Part of a small language model's weights: 65.8M parameters.
Each number is 500 + 25 x the weight over its row's rms, rounded and kept within 0 to 999. Layers, rows and columns count from 0. Numbers have three digits each. The size before them is the row's rms in percent of the matrix's.

# up: layer 3 MLP up, 2560x640, rms 0.159, rows 1137-1179, columns 160-319
# down: layer 3 MLP down (transposed), 2560x640, rms 0.0406, rows 1137-1178, columns 160-319
up1137 097:509513484551490521515534532523471470466526473482489472530459493531534519478506518506461524525516488506482490532460493496519491489502477538443493539497488493509475453551523485536545546488507559480479518462532502499521545517472466493519488482464506477578500517496485482517476489484500529477503434533500505566500523495460538509504530473459538457530492502515522506495560471508532473501547487504532504478488501495480499476470492551478466481526473529521484531512509500453514529494459491
down1137 101:526481475501499469501446472460514507460518523521529471540508498450551555492486476527487447547478509524499518531482487524480488528449490552524502510504558476506465497528488535530531503471475489516520522496540542511532509534468494503483444476516507460515466496502511489543504458446490500494494462491517503489489515542525497484460536506436495495544522512490505501467459478523496540519501533490494474522480496464460520532511498513541489472466517511479528499524506462504462514502461508
up1138 102:474489513524540491484503510516517519537523477542495524482496526522484502488574505511460503498490471498493507535499532458478526487487494516444509490492489480493508488447512506465534516497519477522508534513548485472497494459500533514475527489510494506470517536472491476507492520527480533481498522484469514511524454548487543531520476499521496499524473508516495465470501482497482484495538509575487455498502474508480495505449495448501464464435502492545465541427477511520543528477533486
down1138 104:481483504494513515497486508502501512510502471508479509489500495488505497512484478493469529496529505538522493509480501487497503487466486523491477474524478488535472484530528510511507513501470527480557521534490535495503524456502490498499482537521487517492516483501524488511526529506492508520524491488482519517506491497534518530506469470508495500468462503483491522478493429496491514476535479499549490489542526496501501475504523475492498481469514492506464512456532544509479505506513499
up1139 101:487454508504501527485521553540516513498472517478494471480470480576476500494528543531498479551519541493484481445481471514522539495545485477496498466519528433483534456520507468513525441515499480491515493489530448510517521481523466523458525487463523500467520468497534509514489478522514492474497532499516464503502500493497481500540458505453483508539459461487509532497516504489539479481516495521504458503527562489509509540489491533537500472520497527461559518505516528507468557530508504
down1139 108:492521483497569471517468487526527527538476517493475485523514488516484529479507497484472540499494509482518513484483465479501505503499523498497498507541459515487527493503487553511486511505475482513481507495503558540479501527508522542505480493510510520519476527535550517533503482509542510493497445505467512504504541505490488495536497512498494518497488466530529454507525509522511502490492526486527483502506518437454506547467512519538503495507484481470485500493531425499495489527534499
up1140 101:479458506531512492507450498506493514488504494483490522521548488491504506443439520527476510521511478477479500481454527529546526537475503515505486514506488508450514479527490470500549526512457459502518516535485531466481489493519483485506481487470476501493524531499477501478493523527522474494482465513525505508442517493492466503478518485530498479518486467477481453527497454468466509533508467510484458515498537480506461516519525529511518515446493511472472461489475560474520487531484481
down1140 104:502499499492495524549485539507484511506520499544495543516474513543498512493485565490476512503514508537516503468500518457438496547486529497491477496480478526476454482494497477467507535478510513498503508492498549526480488481436490505532526451526481462514507492501434498462466550522481488514465490467546470525502518480527535483499517511513518496508544517534494438528517492491464519482490508506493506494488487474510512526532509439488512513464464495479497529488494473523486495492509536
up1141 104:535521480492506507487529437511467492537512520513525470513523456458490498494482496493513515480502522441502487513571479503489509533508473452454520490512516489502524485492481536455467513479505520495488500478520536452515528536446460505492525496475497518470506526533483488521508481468510471523497502486488533519521505481506442487533496503533512496510485469530530577518551529528462468467459535493491512540527489500515466523518493495505479496478487483498495500506497476516512508412471500
down1141 103:485512494522510516498504482459482482521474508531544496503545509510519520480494460486499505500511477470474538504503498517505469504523492488467560486468471516484523491514459498491496504490507506494501484506517527486511518504510459481465528497485503521460506507459496513471521486475509497525506507464506521535488505544523422482492515449481500481482439435498504546483520491566468478490458513492528515505514514500510500537482545524485479508473519510503553515512480471560494515449505500
up1142 102:527521483547504487492501483474481521492474489508491471480502512526488550554533532443516483506512521490489469484484478532537510506496529507522507470515484495497490515563531511503534542513488503489490495504491512463532470516497496558506498514473488508505441519502517474489511541471522492524510484503430502479485484536532477447541492514502509440517487488493495538511493515525475486504512496506537525514500505471523484501507495487487574496504535503508500526511554506485518484480517481
down1142 101:483517510486482462504456472515509499521505524513480438496528520506497535504502500492491473543521527521493464492505519487497478479469507510512496501492532485496540480527526514525505507504487524545524526524493520480535523467477529557514523500493497529483505471460498492518486537490547464484504491504473513479474497501499474488520494484497495511464496493500462470519487501521473480527532501439497522521496525490506532511492507483520504454512477540494503474513556472475505506485519484
up1143 103:487491550528470517490470521493507533486521456492469502503485508504445491510511501515534521533524526476511478479479487473541540463504486506496473528541551492485485493507495491521487510502505507500491503509505494489533511540535458517547558504477517516487515478520520447505547494507525484518479473485503497475504525538508503476486489506498497485497522485470485454430527523554497467524501486434508521476452507505518471494532554501520495494457518551528487527508467473477518525489497505
down1143 102:423522478494493492504533515499515468519447484519493438504485458518482488488487506478528485525508491514469466524510467528509487477458471479472518509507479568510494525533486473460507507477499527500493495520475501480528537495539462519519509531500530537488455515476510503502482473553517512566475463496494498502498528494531539473502511501501449531457478488538509465516487519488503482554513523520498479554520556498505522419486516470564522538510507520493481500486480468480488436431501513
up1144 100:519529492504489483499541495446491522500523516491477514536513527513516549501473505477495501511518483497476507516482469477515494513534504522462519529517502505511477499521506502498533506495538492456495524462530478493496491464561518490503501496487449554534497497492469541490467481523493509490473504502509523530479545448506544538494507457495492511498516516486531484474497489439501521468512545527471520475494505512520562533474531502451485496512510523507488479507549457520471518469452499
down1144 100:506464563484464508525531503484501510538516474480487466493502480488480501502571484481570503465517512501490536480525453492488538519503539525475488524483526472487524516532520498483501501519480466520507468492531478507459492511537498500480523483514459521514478486440506491461499487507525451487494523511501509487514512506521511495486528473538503507504524537477491525507562500526516499451487496514505484476444489471519514496515522502449444485488552483503516489478509538484534491475512542
up1145 099:472489458507510494515491494524479539470472484487508468517466472483464524487488451505492503471512526497497509458507515529489493478487468506481506435495486502500493452543524486491565503494480424524489515492493480460540534493510520514528474510509506500483474516515500491476521512487483501474484492514508510486509512490504492526504476473491477461490434508525513477515480464486485482523509504459516497501536532509528551494532546501493458501495509477462508519465491489497519505505482455
down1145 099:543485501503530493491496509471473472527520500506509543511473515513508525469488477505535504504482507456488506500533497481522557501483519466532558529472421502500494496475503495522492495496480537493481499528545518486510485501492501509491497465496495476510507500495472508514523488523494521491513494522452482497523536540509536479477532557477502519503469507473485544484501498520479482503492507480520527509497465484480522446444491523450463522485432515532555505516461432499498484482550507
up1146 099:532538468464507479475503499491499479514532496525497537439476512510520521485461475504475502484513494522487537513506506518495538501537537453543456481525566496492503463501510499498512491489507493497484514491516494496519471455496510515473517511561494494503533509503521491493521504498510509503533521472539515537485475522547464525518519483487507536478504499476498556564516509533498432468491543545475482491523523491488498498498504551500531511449503492512531481515484439520496472478475474
down1146 098:489529503520486507485503536455497498498523466502459518505517512457489567518475505468480557469458512570513502470540470488520507483486526482524492459527519537524504496484465486516482479523485514508477491469484492498487493462522526489478478494495479519533505494508546530471481506474531508534474495491524516513486488528513528474479488511544526508502527447500493493504533528491523540510517521502539504506493505485490523475489484531550473507512485528482504473489489502506497472475518456
up1147 098:520532467488492517517531478491527498492497544517502495481493501496475498476525514509449471526498478499508525512512476504525499481487527487497492511529497502538490486492529492511538494474437481466480503527516446483519504494496529477508516545510519485470511478473468503509500521505563532485472549488513499477528526486533523494494473560492517514512519537496508467518519504515465501528503502487482511491538494480509476482489510521519513468469497542509472475517513553495495543552499480
down1147 101:506513452551471503474511488474571495473466540515534461553522525473474480466479515485494484484531490501550524476528475507489470505494483508487505487482469476516495467518512494553506501482491466498488461451525436512509485542465540506507489503504473547506505484474485521548544540456521514510486500497496504541520507495515482513527481525487453548518510564466507519503509493517483482466492504526514525521514474489505504522483458530495485492528564516479476490478469500566543491561513453
up1148 103:512448515484510502471505475533483513516471524532493499495478499492519468516495479503520511519538469486515464476498486536503521526498499511524453478498518475499482469518530519514534549506549520516523514540557531501456518523536503499506484557511461514491520526501541484480464510489495480450518540485539451485514478512548484537496548502493500518502510525524441499503491514455489491452516476491483488470513502491456511544520516523519462541518496452499521473543482518524535478520520540
down1148 104:493470509515521510471546469537478474508502489499457475479465476482539475482476491497489534468494452502487506452483519513525519513479550487577544482511480488502512526525483532465499527493528534531508535531516495521503504473539486492482501518479513500501535463488513501504466476502471483494514545483486479497514484504498481520473503494519487486496533481533523482491520474483513517532508488485512483504525537479456528464472490498531476499488493495481509476507479551477545499522512511
up1149 098:465506533514503526508466555487521484455504503502489484521526525509538523470461508492506491562468493508541480482539435494497458474511474544482500537529497508503482530505541529553533489535466511482465525450494487461481492519535505488508519516516498471504532526508534483505468479505512485465536469445477517517462517511506451506538492548494524501495520560503516572549491543531505493509513504498480553525497465536475483490443533447514486505501487542489475514513479504511501505520482529
down1149 093:457517476530466489526503465504467491518467482526539507495507502503515519501511522509486510502486480456478474487459479469488480495480464488497517520462543533527510520532505498512490466519496482507475493499482488480488486538479517454520491493491503511490475489523528471491534482479484502453516526508513485480457513485497495475519464515481539484504461492482464532482541503511538487448493489484506487505457483500495520454513495489477488535482488511478458519519431521467520489473506464
up1150 099:451459477535511512561475548511519508505504459519554459478528493528479499502496478457507477449523466503500457510533500514447471520494494519517481450511510506507509547504483521525522469502465502491478499519479507492498519482473464483455505491467472536518483536528480520472523511514516486522488486525503509486467527498497541501488520527514454464471553505557516518491550501495500477520473468550468504538474497514529454520536486487498462509541501486528502474522499501530517524518480541
down1150 098:524497511501522543515547472490472517405516470511485528494488499494478546490507520476506505524475486475463478480515531518494497488509484519496484457475504516525458488514519488536529478511490502505490522513543547522464498511468485462496485481455510524478482512514467490547522516498526534524462502479504489492521507498521530492510456489502438512506545506505514497493527500490509514484417435483546487490502533499485532500486480518524479472519536554519477451511466461490505497502435505
up1151 097:467490495463520509506516489496460455481510531526534519492512477483505495493487483507489532524491448475516492486527467432468534504518526568487547517518512502506501514468463497535516513496479488469479524497501478450517472503540541494497522545521542514538490540529500484439477551525473526508527484505507519528487495539489509508535492496506511548502497509495494485539510523499484521468490499485477474514529518530461563494510500539471519439492466558491529462540518500525478482496516535
down1151 096:498518472492519496501530480485550484503493538530491453506453508506534471485480486486532518502524491473506475476481507491474507460479480528453474496475474510482505476531486498546490483475491534487502430498492494492530476473508522492498535498466499534498491544475530501468484506531452446509513547558505518498487452491499514500506528466490474485476509484517492489470482520500505535475469498517538513515479540544510489527503503532510524498497554516503519501484531520530481517525481488
up1152 100:485509469522524491475483576491491461490522534471511464446489486513478518473473493462495453496535491474450510483517521513497526535462519477470515501498525510499505457504500533444492520492488472528438493478513494472501538499524542474529466501534541487500497483510511538485511530483493499528525518499482511502488502466481538525502461474487523517491488523471520524480492520487517482512491483433499525495513519488462514442497478485485500516525470514485475489508521491498488479493462466
down1152 099:504485511495492548507498530495502446487491454488530509460516522475494495498524481554478465492511518503484514483472482469486518525551467496483480524511507468498521491489514519478532507489519480491482488501511506498477512543526460487524552529547490502490533499490487527494485558491514535479521521487507514516533488513438521515516478504533501499508480490501527479469511493520513435497494486499542519501495508505489505500462497479486490488547483493519475506514513509476493496542468549
up1153 098:510520546489512464486547458491518468520510518549544499495527511493536493486492518458504427513479497517515497497533536532505478567489488512495506513494465488496513525512515452477524493481532507542519513491491495513511509521496495477452544520508523502520509529487468479517525510496497480509505430482471492531502528498479528506492516526518478466468520486496502483531512488477455464486459516524519547472500534454457458501472493510518505466523501487440483481498521556478461481479478513
down1153 097:522514487497489484517509500507473467473523500508525473497501463496573506508478462523457508506509548473567540463510480470520529517497506481537484511523503464475509524515535463475494509494541504521503495483454514503537472524511470540450493483503449490482479525499488512497488506488462461528532466498510488502526531464512490503523503462490497511474494494467511475496493476502515486452513530531521524524516551478515461508490488499530475488510505511459519478471523493483503524451480524
up1154 101:545451509481493511519496552461458501458514503489497490492535498512495498518496479504502489508499496461491515467505485522486512481545567497484494501542473489472520514471470481489453500478472484462473500466517536527526429520500499493530483521508486508491505501497483499505479530524466511479505479490494509521487510523514561454518523492499492479497549512501512509504486521496503476505497494540487507510490467476498535489515529523496510466547485498445503530512504478505534536504497465
down1154 095:455503514509467502471513504507463467496524543485502524491488489470510521463496523492503479488481468494455520494474483509565508489484518480524535500498480530540528492508518502472518512492518502517492477492456520518525482467474504526501522500472524556525465521459506501523500489508502513491515525534487468486470529490519472505505514505474421516517444489532491493496503509555497519484466483497520493483495495452462513461492485490524478532504482470470521554524564485497504464530513475
up1155 097:481479478522507511498483493479522531479511572531493498529454511485505536478486506548528482482534520516491471477478460480512531497476467484523508455478499493542489517495514513522481489487502472487501523499516495517494548502532521543539504534483483502500486499502537504488480495489492497517489497521510524482485497501498479483506528497470503493516482457485513524538508476450519488525518493539524508526460480564524535461531517526471524530503501516507490538488506511482530519482503527
down1155 093:499451494512473442450492475530513507490510513542500464519471517481516534509460481474487500498508485530475495485493483507527470470483563497518500493488506548543527544497447522539507473478492497535521491495507534531486501493498437486545508477474517481516503525497473481495508539518472478507526472494504474523511493512528459523542469490513525519543569450435462511527484475504544493544485515491508547510500494486539507513493473510476494521562483526487484479488495517502563498519486549
up1156 098:536504487477533512489500486498515503518501503485481500510467472522487426498533576540479467470490484522555547492523451531491484492500524491510506482537506531509498545474498510522520515488528476438508513512535532520531507486474531481477502544523499530463555501531459507447497500475537495449522496551495514479502497531531531506484492487509483501520524498508516502494507515471520486484507477500498489500522511497517505473491510458523553496482515492484494520515455491495505505453540479
down1156 090:491517511519519517494543462462548468503461448500470531505487488508495527487471535495481509524489533528513483504505479519574504490466496509467497491496479511521530512472511535478502516522455508459533514526491499445499472493481491507545501513505487514461494493434441551525497514498506483464462466518470464527464510517499479486492520512546493531495509487509491492514494518499486526488507517509528491468485419482514490510467483508481517445525525505511481536458439488484487494520543501
up1157 100:484455485459466507492497540479506493478499491474561471487476524497484511469500536483492479462512516538538489495503520462501477525513523502496485499480523541517513528517434507504543517564467459509522515460508468499460498555504529533509520479489538517463485505482510489495481449493512495499487531543484395465495493494499484483491538478473525497495489490475550473489506509476466545481476493528513524529497505499506511530466531483554454508472486558445480489506546487511546493526489483
down1157 099:557491505465489541483490541494478512504500480547469525532487538449477483537482498524485519502488495489510524505474497474497518521477478477481500523487486536536450480487507503512491422497488490505492526522491518501482482525515502510484474529491491526529498495490476487463476488554510490509491514528516502478508485503508498521512510521491476465503467534540506526484504468517467491469497492547491503456510490492493521494529479464474462519477512513509477478486497506487497464541503482
up1158 103:517554533504539512518528523522529504535605428516541493522517510515500445463517490529492473488476504520466538515511495463541500494527485531440493532532474508512463533477515463520517513518534459502502520505542484505458461488482511498528535470507498461522509495519468471464480534472499528530518516539537513535515490510482518515464541475502551544495524513495555477514471522485508522499479497463483544474494501506487512493463490491479481481485499516535479511487531540462510516500526495
down1158 105:504513508523488501505488497505494506505493493519540526495493468541500505537513480477496514479501502533536487543524545478490455498444481559533500494493471515525487499479510516523477517461513520482486504495544481526494469522533484463473541502527518465476513499474534477549539502507469498508486516516491542480488492516530514523508518506523460483487450484504501490510534499494542510484547551523501519503531532495499477512493471511495499508512462528515522493528491477560531460499523488
up1159 098:495556478496476474499497483488520509500480470469495514539490522498494513492443465548495484529520536488482541505492541484517498459482523534498519513495497502501518510454452502485470477483452498496510500462479470525549503494477464494548551488506475505516448499500463509492509482495475531481475497449455493507461535454544490489483488491537499496508542531450480509489511471521488490489503477499490488525485499532452489507505561489512522449468501494481487474492502474465491536491522482
down1159 094:520503492520460473528449493540510501480515477501495462521502506434526494487470527505496494516536516521476546500503526466488506460457492515480474476469460476532476486502513535568511496472513464473492480435477545497530494501525497496494478517530492508524463513532482517491430499503504537525499529515486540456456515487506510486519470499520517501487520514467523513535476510503483492466514515500536496537475540500441506505463461502481516504467497533504516548522458548456513468523486499
up1160 096:414537482522489426492505511466512530541517490505535488480507503492537528512492494547525503510505539497512476525516498448447525501527484521515559452512515468494533504524522550491513515479518490511531499486522514475557514515489545481525497503502508491513475513472504501488481438515544498490513523508471498478498518486516482487533509488492514470508512546548482570487484537463515507504496507503464466492503465516465463504522472505478497482498497516513504497507477473506489495538487509
down1160 097:500544436511494513504486473526499501557487510486503532501523493526467520523519488502475526504512536514498502477540502556516486470495473508473525525500498523556479465544527476518522477467478486467518505468474512495470459493456536498485486506482480569440511530472529480497501514497487455493498542504485538454506523469460528505502483530524483500492514570504489491495473523484504476470473493504470567482473508491499499450460536518471498494504495525505488500500537488511502503506500500
up1161 102:527474540485471484544493497517499486518450466497504473478491534532485487473507476533536478503521456533489495450499479501480468535498476534497457500501509487514533521506497492483520518496509506493520513481483536477480510473478538487504549496525456531510492529513568530512498497510478509522474520481508505478525513523507432556530526511496512464555472547521497503515438497493503484521528500528484490473502488450514491526506539486514491485482505516469525508492509490499488500493501472
down1161 099:520486477495504531488485537490510489454487496526498499495486524508505528510449505513498500457490480486521497537499448519504465480487438490459524512452492516473487548517498504519520515527500502486460493491469515505530503503520532517459550502497528494502508496471440490548519528474512508501490526452508501509532473527476489548478486470525498479524509513514511492515494522529500513532503479504545478533466484497540530491491539472541468495491467498524551501496510514519490477483534471
up1162 120:537505481513491507535525515491519531486498550535506532523477490522457486462441483486491494465499485506454538489527469505550499482460490503462501481451530527494519478451521493517510477510514512509516479508499462513530524552523505505481525453479469496467496479455557544543534514446500469484529499447501486472492488461489519503499468509489493512516520473451544522472497475505513522517478500480491492499539472465490476491508481517507515508481486503494483484523469478537562509496464537
down1162 128:554510502523525515522492528497511522523516476505500503531494493472509479494458512499500463526480478466520472499519458514486501479505491513494493481495515509513511504509526493492473458524519500515549478524506491504479516494532491506464545529474505502444438499503490513514541482511472497498492488510513509478511483467529512478509525459486535486505491518504499477463479496509522512515466505498522505508501485519464476487473519494482514438509488494520469453506519475572474511539511469
up1163 096:490527514497461476475485510445534476505511532491465544481508469489463519454535477443498475481512498501505486520479512491479494493497457519517505487501523525450472528501465499549494510489524517471535504505530458524522513518531475540530516514488496467509546491480521508512473488472482488526497480496536472496479526529520509545516495549443459489512502510468491492484515497517511490465495488486466483532505522472505521489511526501525503500528528502441507498546507560518437488491512535
down1163 097:477498503502513458507493476475520479463523509484439476499455503493522529528514489488505504492530507464478506521540487505507455502529422472470509512536526498445535517520505476492478499536520505467471510470489517482552495496487509514512495521494497517506504522497544457492487531525471495478503529463548509508466549537514493525456492504505487503470495544503501505478511510481480477474469491471526475498475498509517519480500484460503509503474503464465514560475504512519494507502487513
up1164 102:489494476509515489485491460522504488456492489546505492483477508493500509561548477549466516498508506520493554479516466488465479524459491497533477501497518479553501486504465494505527469498515483537510484527495525533495495483495537491517427473517486494551504519501526496472482529464510521522468521506466478443519544473450548497499478500532543498494501516484507507521537454459522490526541524484497485534503512483451506456509527527536542473503466538476463506523471536483518505480489515
down1164 105:476487489508520496492485530512536553471485452549523463506515485489509525486478514539454441522489496487537496505524495479534520540511504485517540501476487527488499506507496518482509492486529522466520582476463489541517504443507493531508474480512461524494482513532476489475464486449498484477510516456523552513504519456540522503517485474514465495454489507502512487474525458466491488520495531506488546463455520495492487512529497486482558531519428527538452474480476487491468486511506500
up1165 100:489488511480488539490507456476503503516494514487471482508491501521502518519516482488491500501480450482486480515431493515499471523507493521441462512499520452494535506497468528489540478491568518509516511517526502470487536484494474467473506488536502557476532487456489478536559486502519502528468505559463507553502501510523513456473521527456534511505524464533487491492490488498511452486479464483485508482455495460520471494494480450501479491514510491500507535492494489465496494519473508
down1165 101:503517511491520467437509478489515481442496499517550489481485501485495512493470483494465463432489515475488513514470493461467487503532482514465531496460540505503509452511509507525500518520505510496540454501456524456464476499524514516490488480495513477529506464462536499533497470503531477498492506512500546534526539457533506472491465483507513518533515433518467461469475528465523440523516491469549499513478476511484515464516531490492488521457476480514481491466460490495542463474499536
up1166 101:482516520510466475502517504526468499481504528475500478479472486532505512517504446478533468530451559543476481509535523488475492511472526465468521503521455482517473476502519476477519475495433471519510507493512490517484507474476515504501415508491469501468524472490502552481460504493496542511542444477495525545476489516493471514538519494526507533534508498492482528485524537491498511502505493577500494447516466492466518502503492518500540480505521489512510497480547504469492527491520518
down1166 109:510521486525500498478541471494494497461482509505517498470509520478541510503474518505502508486540512525531481481512511513517486474518510472488483459531484486524479474510501496492507484499482488539538513479511523504527490495526488527498502471506517504459481506492464536528543544522533560526552500492491554492523491485485503468536507450526498530516486487472523511498501515527473484466526507558514484474493489561520515463522465559498540445511507482481501467465507486541510501501543493
up1167 096:469481499498530483495532497471520507526529508488459521526502484502540459473549468516494521524515472500466525511490488478483522509495499481519503464529508495503504466511514483490477514540541504501485545493488494509498530513501502523475497478475479502498464499524513487487502525479470494482467504503501492525481503479530479467511534557512502511514472495489484500496539534468551517477502496481528516485509511477516473490527503467507469525546488522457475524474515521499486559545520499
down1167 099:514501467441472540468473489488492523538477465465525515461521502515519484523490473518469513532461477505480456533505530487532516496526490461529508505486480511505500503472477475489504481502528521515458469516505458525527513517475502494488440537475452468543457470488530483514487492487532495475534475508527564508473508501513480491477523511494456515518478495492481502549518488450478519563497521485485529486454496519479489460465510496497454521506508487453522525508517500499538484471518507
up1168 104:494525486525485537504479504484504543511487481479520454512479501523498471522465507481489498522539507506534497556494549505506524498490519526568476528467512479464487437513525493515519482517442496529496479520461501461499493486519557514525495485512510475507481507475495523476476561517496472519506520543462504500517469511521533468493482489463492463470488471540473498501506518485510479523517501523488550457454447523506518554451492524531487485504508489473438513463524514495489544521547535
down1168 094:465505492476480493528468520515493456482526497529493480456498497540484495502488544486521492465473522475499528476520487487518498518495535498516457534494502495508495503536511476509531465528502492481486471497518512478451506488474509510513512503509497492498517456477520498468526517454497505494503495499511504505542453479496515486535478469514532491513492483508521499472464500503535490517484424481497524502491521493499459507526512494457503527481504494507528476531462530485498477559494526
up1169 102:486464502487491501470507509463483522523505480487493486491558524478459470500523484502455445542537448491483499493509482493488462491509523517511476521541531515483533495516518503479448486525496550484436465539500453532508519464514574484546494495484486481501499531482468516467496471522488544499512504499502511545506504507475495486474532450476505532496517578484488533495479512484519496495481489458534504537474534501505525493493529484525498530551535484525492494503481515538503488493499554
down1169 101:491500485490525499455466513468456563477538495517472500499544474498457462508487482529530493495481507479490522491485528493502534496516513532513477528486525500454498559508494537503486464514520487468507497480500475482498530451548548491514495513493464502547500465490487490502523489553495521515476489529479543537565478486460490487521519474509508528473480515503504510514470511514536552495509504488488471496512494465501487486508535451488531493526514495504475512510447503525494502452490536
up1170 102:511513529503536520519535529504539473472481510490495450545474498509486508506500513470454521467487485519432479501498503477481464513502565508478540529527531516496503532499514530524524515535504492507504497511500469560489512532462482446508514508464457488468488472493489567498491489469491518502505494507497509529489501476485504509529486476451516523532487502476521506497517511543495513508496498530480483504485500530505468510488483547464517474542499475522488433511506469510489511450485472
down1170 099:486557514528525559531497496506485505503508517493524504501519478543506487505520497529488528472493471564517477534509509502510485488500547535488543505533534470514472510422507524543467533538526512504495499499476505502540486534508527421533515510503506479513474497529505526483490479491447533519498480508500525524445522493446514501502508471481521476517452520547513532560515486519523496476505481498513499559482468499537464516519516513532502505479474519474477494472508481534487468518468515
up1171 097:488558495512509468479474491512506475493522455520490479545541490526500456531493510527489517529503488527507481516485486484534528438479469486548492493518514531502514520478551500505495507489513495516517513510471473500511480520547519475480509498532488528523525505496455468453528499512505532465512511506503528501523500528533481484540497442498487506518504537519471483540482503467504456475489515504459519485499496501465507477487515517531520491501500508502522498461524501484522519489532526
down1171 102:497517513500459507486463477498526514515460479516489464467527495498474473491487513525535507492480511520434450456445493531448496484506463477484504463498522496514517515496482463519488491527541506501526478503516543515522490463531529507496446522496496510532507524506529446452478445483495521447516526541501498487535496502513490500496473493504527507537484543484480455461468506486500503511465488491523484513526520528495488467494488517505498518504474479539504502523462484465518531530487504
up1172 097:501489487490512495496518492506514490530489522507520529494490520469489468490495506506505447553476450534503548502490530513487516466483494487513507497475512515493490509529507471512478484518531518508488515547470500513468504534491505481479490456523464462495446497506563518478464502508522501454515482535478466457547520511483511469497449498480469493492502451496504519506485437492499508519520499519510501516508474479507517479526511482481498514515479507496527523497494469512473500471480509
down1172 098:490521500507517518527453479469487480505480521539496505500515484509506491472498544523479528503521452487487496542498498504513496519473523543483451508500508510517501498498522489559482526515475507465512509488505451538455486423530531498460513467498494489480440537505512509475505503493474539517450519462520514459500523532483517536461506485496483452527515498537522490471550487514469477503463480490509534486520529497511506500476539511477516460481522515492459524531474463456517457519532491
up1173 105:473511513507471524526526511491526516500538507496484485508471490537487490491481488506523519501486510493515466537488534497475488499468524522497490487516475448470538523503463488509458523538523530511483532488503443495560501446461501485485537490525525524479517501490500541481514525447475530502510461498486490493504465517493502567486490534492528465460493514479479516502497439516500479483506486498527490499464493475511519522583501480498512484495520507501483532476519467489499492470510487
down1173 101:482479501515529493503522538497493497506506517474524494497495484510504502529488503488504501489454482510491477493479529487497470491464542504525526450547490462501555521494478488492518440516463552500494485474480491487509461490479508468483514483493530541547508513504525509501485470468541502513491500442482486530455510524505447472476515525466478461489491515487485500493505467497510507465487524450521485473487456483512495529527508548476477497504501497435466541505506490485454480464456473
up1174 099:495490486525502525477476457523524530547516532485542478492516494469529531492519489457499476506517528524457482537478474510519473465483494475526524515488492532500485506501511478498517495480459497487467519508473515483470455522512500524487536482439513547487498477534500493502471474493449479474435515528490478541450508504508548501508507459495525463487506502413498491571536518505500467534534470514498498480544525514487461505476486509501534492522505475494489496487513499500505476507515518
down1174 097:523500501545466479535496483522468499497512480483484450542481506510520486473527509463516498484533538502504534503508492530528470465450505499511501527550510507523458487492545517493512534509520472526503524474483503512517473522512475503422524471470481490537502474516473508515542499516466547498511501477495459552512502528484495450533459463504491541498511534497540520487539518497518531518509476453507509479509486427503528552499474518512496527515475471493503513467440496482494522506503478
up1175 105:501467509517514532464514494507522509516504533499522491489510468532506499503509517492541542477511508457516509510534511473454506470500472489474463510525480509449504530519515547519492483488507499468496499487514493523501458494521485442489501518491493479491500495530499472498444474514556451530515492501477489527543511476510529493488543515492514522499452535464475525534486468517512520506497495506475507491467518504479475511462500463487500507507506502489494526508516509493505493506484478
down1175 104:505538528489477493494521488511520484530479492527490498537543501495492531514463489524518515498526535517500490491504537464522533516500510468489485494486463521478525528464501507497531510506521492477517507531497489505511444463488519508515519478504415467486531459531496532482483578506516458464494500514494529527500503467476516497504524535491520511489499482506492520500501499509495466495530524508486498514500534517485508493496477477501518472507490501508462507550500548491499451507547467
up1176 105:412535513487484512480515499507541532509542490516487454495515502521522481494493505512497488469480497520526465507490492519518517483503523507492513521525478495534536548508521499467495505480554493489463482491511527511468479525477460485512495479508461516564468555470498485501441494526503481510450473530478515482528518474479512515490527531496528532524506517486507498489498521442475530476511519495500508475496486467467487481469518514500498571487507482500542491486497500461464549481534504
down1176 110:477529521529521504492522498468523514535493515525530512534530537508502470474533499558487459508496516502516472459506454506504483517491506514486481535488494498504518541474504486521481495469509557487471527517516437472510489490529540511494524487469443484573459537477476514499473502501503511518471453527469549506493488447544490530485489476552487525517454548440475540521521499532503545485527518432499526497509478463500455510461490493485520504503476502481501498457514542519520516448562490
up1177 105:485497501490512508513537514451527500474501478504483519489449510495515493535495498527482500524487513454538512461505548511535493533520521538508512515553517527518476487509497495497499501510534494471487501436495505469469553523531504509482493506488490507482510495491503478467486497493487512511513514484522482489487467468428510497531498519515493555475515508464508498498488497477558475514545498510500548487507580483496521460493477498454487496538494480460526503468512495506507529507514500
down1177 108:539486456494487494470451497489540516528458487530507473477460472497511467449484492546535515486483529466526556496497470449517496494480484515512487516517527497527525521508480527492482518492512461430473500512544490462474522497553465483447482508508478492481498472477543515518453476530499531468485494571527493501520482484449500473531491520494468498484481508490510518511489466547524471493538495502515519523503472502517478496518489543535506500520475502505525510466522483511471480483459507
up1178 102:530493497486501477485494538524545476492502497546534546506487503503517477456492511508512495466492521482521451538497488478437502520499454537532498520526488492514518504468511468518482499460516515517461520493544494544526479492537493509457532507491478495509461468525508475444514458513508482512460482516495468505468529548508506527498501480474475523505491480525514515536509513504469431533493492495553461474473519497518522532510544533505519537481477489485451461462490493529522477498498480
down1178 101:504506508467471511484503515504512529520511477517468499471458485518470563529510450501532437521467495534535467530503503450517525495483478535513530484496514520484486524497476516466510478544495476544497481456522529505513518458517495498496495476501497496499542464493490470504492424490517501478487470523512477505470522487493494550512522475489499499473494530532520484530493474492535495478501532501484474471493518488476442544473517496550533459482495519512488507525485527494524471489524538
up1179 098:540529471498489481481496490492515540507474443531509519503497465490514489499543493508528524515545479482448507557507516496493512513519500466519461494470522488485494507516534471490499461495509478524465517517493492476522512473492521490477509501525480495539493497512488507477494516480523529522508505493529503467510498552475501491510488480444500503514479533477477500458530488490483472485492452524528514466505497467539486497508478512514479497522518553512551555463472505555514511474522516